python train.py --n_layer=15 --d_model=128 --n_head=4 --n_kv_head=1 --head_dim=32 --d_mlp=512 --vocab_size=4096 --activation="gelu" --norm="layernorm" --norm_place="pre" --norm_eps=1e-05 --positions="rope" --rope_base=10000.0 --rope_fraction=1.0 --qk_norm=false --attn_scale=0.177 --bias="none" --tie_embeddings=true --parallel_block=true --init="uniform" --init_std_qkv=0.0492 --init_std_o=0.0 --init_std_up=0.0492 --init_std_down=0.0 --optimizer="soap_variant" --lr=0.00639 --lr_mult_up=0.699 --beta1=0.95 --beta2=0.95 --lr_head=0.00869 --grad_clip=1.0 --warmup_steps=200 --schedule="wsd" --decay_fraction=1.0 --decay_shape="cos" --final_lr_fraction=0.0 --batch_tokens=32768 --seq_len=256 --doc_mask=true --train_tokens=136800000 --steps=4175 --dataset="wikipedia_en"
Each number is 128 + 24 x the weight over its row's rms, rounded and kept within 0 to 255. Layers, rows and columns count from 0. Numbers have three digits each. The size before them is the row's rms in percent of the matrix's.

# layer 4 attention value, 32x128, rms 0.122, rows 30-31, columns 0-63
098:171152134140176159129118189132125109135166175126123129113075124127079129145156104142145153130093125108131160106118129144117099117124117129112170129149147115137082109148121101123166098153124124
110:122148117072124145106138102096119115143082106136095164135164108135105103131124126114122130135165101136127110146151139137152124166188158125126119127096087147108115133087156117128127118165151093
# layer 4 attention output (transposed), 128x128, rms 0.142, rows 30-31,62-63,94-95,126-127, columns 0-63
133:137123121154138149129129159156116127087125086134127136097174117074140157128105151140169119125093121123150094166125136127164129136157122149136168176153134103080110132112115146135147153143097087
123:117139126110155075087119160076129124141117104137129121152138102109123073150087130159143146128190118162150150161106122172101119118157098120148086152107117128100098121134132152103138145090120104
092:111106177119112116109142113134097116110122105089130121098084099154121137102130085093104123114134168106152143145133149147126133165124152144162118154087047126098104137117149095120106129109146172
085:097149145134153139123112126124113164090133129090166125119093141139093153149156096126157102163124141114140112102119143118114157116140153113113176117139137110121113127125092146153150119136094101
084:134131130137104121133116083114141106148114119165168129123144121109089104103135131071145142126149134140143111131107092114118124099143128147124118120092148110176140132146088163128135104110129124
098:162111132106142113115123130145129088143132144152118143078159132140133094163138131116143133145123117132064119137121112073090088097117121148157150126141135142107120149111125130097128129116152160
081:112147134135157149104142097152137156163156119103184126183153126117155092156173119141127167139135122142099143122109177138139182152162162140131127154128168132139143140135100156132113118108167154
100:093150153073091149163120121107097144110134149091105102104094147150127134137126136173182125113111091134163110119139114147129150153121149126118138103146143126125142132142136134142139151105197144
# layer 4 MLP up, 512x128, rms 0.128, rows 0-44, columns 0-63
100:162178136091127171112144112128127156111133111133142057141134128123135162158110173117142134109135082144127151126116085171120133108147094102096131104102135119162147155121110092138183123135148102
096:131125147141159128158113128093149152129118143129084098112157134126099144126128118105095155109130169112099112144099102138085179128095129104180135111113115099148151122164166133100134170137120130
098:116118148134118121116116161122161127176126140142122133156093113150112118149072081097142071122106172120145127139152093128130146149110125071143113126124089149096117115124103104125155108112152100
097:121122164085114147115107156144161125160154109129144125185143126140118170109123106121125131103129148130137140154137117112099124154140106095218121133151151123157112157159110090128085148112116105
091:111132134123108107135162146101150154155120102069109136138104107139113126142130140124121153131127118139097154126159103122147077152142110101121127152166087133143127150108083089155072141145120148
108:098161121101133114114123113094124130161132140097149094149164111120080154107105161132124154129174136144116107121117190132125133101080157127155138122071110129108153140107128153177164108129147132
092:101126100096110153113099114077156138129123128108111163124149088125112138159141102169102162166102089098125141123105127094129118144108075149117096169151117166159122139100119151140137098155111147
094:179132092116144115182106120176092149080099103140119132108116184124095139130106147133098170100155148138147158115136104115122169100156142111158097082124106121135143158159120153093116141104111161
111:128131109159141107134118127148121126130114108133193117130135104175137129127118131130147118162150135138125122151156170139142079100134145130096131103151107150160099119093135091124095140106104171
106:131148148150113156101138144145145123100121136143127133138133100169108117108103152150105116171207153139134116141149113107106118158117097130152099158150124130120138146132150132123194102113089124
098:147125124146121179099149144103131137150110131086102128147141155174135164127118083140114170130082110142133077143110140158105120138152150147126138123102128108120124148169138113115138109155186079
099:132107116140111131128108114126140138166154119071130074080132169128091110166093127113130100107116146101147116093121149107147102108120137149127132123103151128153183110115127088155099123132132177
082:106103139118125159124093135132116149111107079126158138173125159153142128123194124092079115077144162172140154141140126118128125134134139124136122143084109115093154136147113167084128118113128083
100:151144140113152133160161094121186149137119166094155149123137126152157104128115111082120094112129109092092115135151138151133171188150096110180098129087122121127137136153116095128124071128129097
102:144135078135155104186167121150129130115144136141140155159120155113102140159108102151168156106131130135137097107107088114117123142123148143163138112096097111122121108131139132149133051166095151
095:142165145107139129105088130107112155105104144091142146106134148120146178165134097119136107126095107128166135108120156096138068140145157137129135140088183152143119148158140106115144119089124095
105:114135110129102060185126095138125133129136095113154132113171167126146158128151141166110101101132134134101131105126122102142119142125078140123153162139134132113156130122136107120142143148077118
094:157134098127135145120130131089147113129115171117145157136178114119153071176132129102164126164105155125096122140136159112095134125132147148173157111118149131128124141135128096158120093127140102
102:077111135090132153136165143145156134139108145135108150098130109177097113125133137179166144117105127136146110164110149160144123104162088118113078155156121155165114173122076135148081142088106142
108:111116112149129087167147161103145155100140085156108197131116111125117133164155117127142117100070113124101088133125110150132129134166165110126120087151140106126127163125120118082153131071147150
100:145113076141141154134146109116106127153148086128080118187116144132120114125111108174101160111164100104124115071122136137111152150174171158123115107109130074125132080115123134157122171112131112
092:147114144128140140164116116082155189139119125125141134129140116149108159128132118123129138130143118102161129129138097157080189152156093160120177154138088169152099134151122112142133142127127123
095:098126129138112134096139109149107110102109126122119167123115145103119141084149120134144096095119146125112127157076152116134177134148076099138148138117131130106093147135131176124136085160135170
097:132175137177130130135152158134135165084105159136134107156128123145119111129082126108128141161146135117139131147125094194113109128122125111129134100104132141137124109126060090130101133169162115
096:150105123119147107153128140134132163123140174114125167100114114126122142146098069121144120130097108095110191119110120130150134141101139100088111152164129167126112131120167168125101130124091172
097:164106108085157115098101125168165147102125174075126168105181093123138098164092122125121139121115107101110106087148110137166144117102161124137145131069114147138119148145121092152167129092147170
095:135129117131144137156111144140125160111114140147112104162117107141090111143131121122075103132128152102147099127131097171147109149162156133147133112092106128169187084112105136136107126085110156
099:142131087176137097142127129135116142101129159114137154137139128143119104146122156138120147176077112107122110157128133168079081109137124149080179122143123095139140133091096152107156136161138159
111:132110092110147117168151149123108138117113111143102090126126138098141179158080121115154131114134140120156111129133099119164117118130092162115148107155111183170143108138122132180117137111116162
111:118179134126129127140157159160131159108108135122108119113156176140153113152154185139165111110124142148146124107122132103095175142105115151161126122075155112139136153140127107096107126134103123
098:149158117105142115106156097123118162090120121141121144123098107108151126126130100145107156075118173089172130158113118174117107105133127140132134095144113154155161158102136133122177139126148113
103:127104140117120042119128113112146148168116094132104158153133097176095107109167129166150142154128131154077121117109162145141124142118147120167156126157137094119119157117111109130134083160149111
096:140127153132090148130096101141132164176073120106147127106159134085120154156147121125188106129126151129128118100140083147148103135145113132152128156130119133125139127120117130113119150071134119
103:123112173099099144142121115060128145124108168080145118134137130124122094110138133084156143149153133127168145134168098150105097152144126150142123111114104101137096100111146101140133124109167125
098:143117103132129126157136154106140164126092071160135137133162136142121142088162096089106134109136154134102117117125103065141127135071135133138120087126133129146169133106107153171099094136123142
104:103123172109140129114158096153139124111143161154146125141139106132095111131101118096098153155110116107143137140111097093136083107136203135141126128103106169129111124165107142137111123112153129
091:162113127101134140097145112093091122141110152134133097095088138143095144109146139131116127132113104177138110155127129128145100113108136141141079119127110139122129089124175151136114141122120109
098:132113147099161154119152094111101110127100060118126133140049108148119129139146139121111147137141165128103132153127125140132100128138141114134159117094124157106138170179129110153165170131163099
107:130152115111102135122124130118101124103090094121171132125135143108105138121130197093105171085092125100177109147116061127127123118132117144145122080121102127117131116136154134120139165141149118
104:109148125161106097118151092139103114130129148133087147158180115134113141134110092128126117180122106145120088148148151134125115127119148162138124139083157134116126124098101127101125114130127133
107:127111160146117150146133137118112147141095131109140137136158108124143106102096153131126107145093145120092116163133097098111106095151130075150154116129111128072143200135157128122109113123149147
092:142118132130104113135146164126109138093142142102122133085126103173157201154129105107139152136115186144111163148125138108129115119143128123159123109146121157169134081101153140111129160140124145
106:118121129079141119086161134164089145169154108100060093135132177108125121115111122114092119098140136146106143095103079129123091122098118090162121129169149148149148105084102116153124128142163118
101:139146132114134177105135166137149127133075155131146133155115118187138107096150135113080103137093093148104109179143122149137115111123126098136106102160133122162114143129138120150110164135120147
099:090135076123137123129096148112144154091145134108114110140160106135137128079130084137106130122122140138103105115136107170112124121126116133091143196144100117112178158128158112142121129091175151
# layer 4 MLP down (transposed), 512x128, rms 0.174, rows 0-44, columns 0-63
093:119116129151108070121166112155109129116107149150109155167106147082123105097138113129134154112135151102101143132155143135158116110104176134181068129143138171155115119123156093137099095122134134
114:145122125109118116104154137158086107145138105176151147135097124158142124143148127188145107150090120126142166085152151115152062141149155123081128118174116099112143141084117099129143097125112145
094:067114150115122157164117106104133141121138163150131122166157116100109128098078113107144153130128146111138093117131148141129137165175173125095140118100118165125108104091091100133129148084128120
100:111151160139139130090139143152130094145133140143157077155130143099116168086080105145151136110134131097146100106187123141148117149153118119121128160120160082152111148126118116143071146127119153
094:162136100136133104144098114149110097086151088138100114147157116067159138103127110092087123119114141165139101100158125140139124136120151105103109098113171107114126152144145122121133138150093117
101:074156145147121141102102103118111143158114140128149131108119063110132091087129144101160119142092127134104142147110142119129101143131145149104144126101144137098133138143140141151111120141144073
092:134125139158097111156125117133093118138114109132181138125093132137136113149136140092138102118111141091182130117152162139162150142129144136090144071142148142140092129127152112133102170091143094
097:135141156117143102128127147095111148150119166114102115107131084137121126133116151147139127082096102143100094142093112120126072095121126119116137122104146159103175112157131154150153124104089115
103:140116119096103091163114148146127105134113130088137153134114127103104149125100093141094171123160154110130137166126115108175138157120130158145138128116134098119101154126088120092100142137109144
100:152120119085107168154146143125155155180151150116141146168125144150144124125151150159100144134110135121138131163151165143144106155125100147127183146100105130125097105160106128110163177102110118
092:109121133123145091107102149140118141136155141119120136101103110103099146105112156121140136164160156107080136098118144131139127099100104136161126144154139159121137114113127106163112158120060165
101:120141107153092163104104124084126156164119119103126118115138137117121150147139119170149176112134145151136142129150130130122117112103170134111110188139140095142121106157126079123138132095112096
085:144132136147107131128139107145161111101090153082089113156146121134113150165123097110178141126086108129131164148105109138166093102140141136098140129179148133098148120142155108182111090090086113
086:108142150112108127122134163116088136142085148099116119131076130138107112106122175115099108118100095162111160184133133121112107152093150119100182096128189126103127129137163131114151121133107151
093:157143142113107133141123107118131132131133105127110114125133124119139118148157156153099088142097165184155117128128133130081137173173120128153096155094124121105164130112161181101143124128117127
086:154156112167122107140141178121143149103151092112086116083092128114134130178119131147146112100141128134152102129098144112146123173093177094117136132129105139130120122114114115163144169141150127
102:107080137147136126132105124155176129126149140153143126169123102156112111120098109146120122142157086155143114094119170114078158119112150121161130123134097149114131155127098094101125127129153138
087:124131134167101139139142141144134142125144114105119163095167167105088140072184137102127155118129143112138163154100120120113103168130091142105108147132138116130087120156166118089176135135132180
107:143115142131112135124146148125135131121148099108127131097144106135156104178114103106125068114111121154101132122117169097125140105082130180164095120135123163137106128118111100094131151137128089
087:156175142166150142139149123150130115169127167070118094127149137128158107099142143081110132115154113131129094154100176121154138122154111101100124159118143149158127100100130167162128091157169099
098:108147104124126151100148129130149120092148099100125130141125122159073150113175121126160154076161101125115106128150125179147118130151125135101103116146116189137117120124108163149129188164088128
093:136150141086121132063168122124105129123146160080171174142126116132086143141117165140111159103124154109106121107131111127160108104113141123127103146120157130094130086101145125117128120118148141
094:164113100109138105155149120084095152149117145112112074114130106130142125152131147106084116151151107098095094125141092116117107107123196124118145110115147099097150101106104088163142149125120092
104:102103150080120146120135110158108163127099121114144092115160146142137144149106119141116177163194111145132127136144146114119136139113135140141132156125148124118170129120163137130132142124148127
103:104118107139153130126085135096089095164150160115146094189157129115151113096178155117108157101141186132137095130113153110109099125114092156186146091129138120089114095157125076119125104154148098
098:176143122127122134101160109142101127138188148145138126117111095128133108107069097143112109125119122102105152148131092070122106133149149164162155114163102137107126075110117133128130144138116159
106:119133099109164127128114125073120172159110179154123084137108124124212137110134108117148138109159110112135142120149141138134135117145144121143099151090111148142143139147116126111086119120160132
100:085158113145131106140121142139101134105132145128150115097112148133097119128152178098099119090150099115091124149130089154143124108097128149126065058147128133101112113086110160131139134131079141
113:144127119113128088166157138108105184080179075125078128127111173106128127137135088113136105109103156114069101147129125124149145141089110170156145117111097129147155142141159104139139131124160161
122:087173131115183123136152123127092112106117135171153097130074147120147121131129163122110129157117071101156118092130149132144120086124142110113069095136140164139106143129147132133110132134112121
095:112156105168134120138137057159111114136132138091103134171110102135120149114130137120136120111139135169076169083159167120113115114141145142090147148118131119073104119102159156157141124120122103
102:124114157130121175143115110156158142129120119134119067203128126118144151142092139048139156130132147113156125143106112095151162105147105154089120132118140136131170150150146103129128120133109131
096:126136100100108120103157171129131144143140128111151130090128162103176125113157124124055133098138118111127152114106088135142124176143120110083161144113151127165130119118154134136125144096112120
097:114129119135110123167139141155142151123131077162078116092173089140135122157094121122171120168124100110130128093122114151118151121119172129112128152172109079106166070122136138129147133094139133
099:136158178127116163084086103132105092107139163119160099129133158134121099122082132099125111139134097126139097168123119142140115148125116103123102102115128173124114098105113133098144136126173155
101:116165150118132132166120140175110119147101132138129157101142148138127117128107148119126129129090089150128151117110114087122129102186166169148105167141111135111111118135161160144156130141107101
092:150143095146123100142140119166107105122121103107148136132103147151150112215116170075125110128140158098130127143183122151145161128130130121109156140111188139115108143095071152083139139146137124
089:156158122118086146123089142121139128118152183159118133144137150167146143133107134137159116138126095134144117074138147093130135090137131143105102115167160143138088124110170126132106127110143140
124:142161109097121125148147070095119135167170121141109152130148130106144105159142104090130145114135100145141136147090095101142134138177095169090168121127112139095146069140159133128135115130146146
096:147100151119184118170133082180091132146152153118143129145137136119109113163111124121096116139150145143198128129120122128170088112115095115105152077159141127160096135105154157115114140118114148
116:140165110121141105155096108165155089117124121170167140100077113122103145144105105155135112143121128080091118109122134117129117138137116123114096133099128143097134150150083154094139167100113119
088:118135128149147128106130127159132093148143169143150134127119166097111120091118130134137116129097115092105142125059105159141123153157140094116129119145142112113146183117134139127133148104160133
099:112073142122127123138180117100124167129155143103145153151162124106161135142136122089133148133147142149159128123095139110099101111115077141167106159079169146133106166138073115144115139172124138
098:121144082145087147114165107152087142118132090136127131092102111120159098110130163110103176124100160151092111102140137089124102127095145142144109148107133116123090130071111119128115103135092138
102:105142070111177156100117154145131103113123139069131137066155134127163126110113152112105142118137111067132123153116119125114147132103143161149139164119148124110118150052100128082133078147122157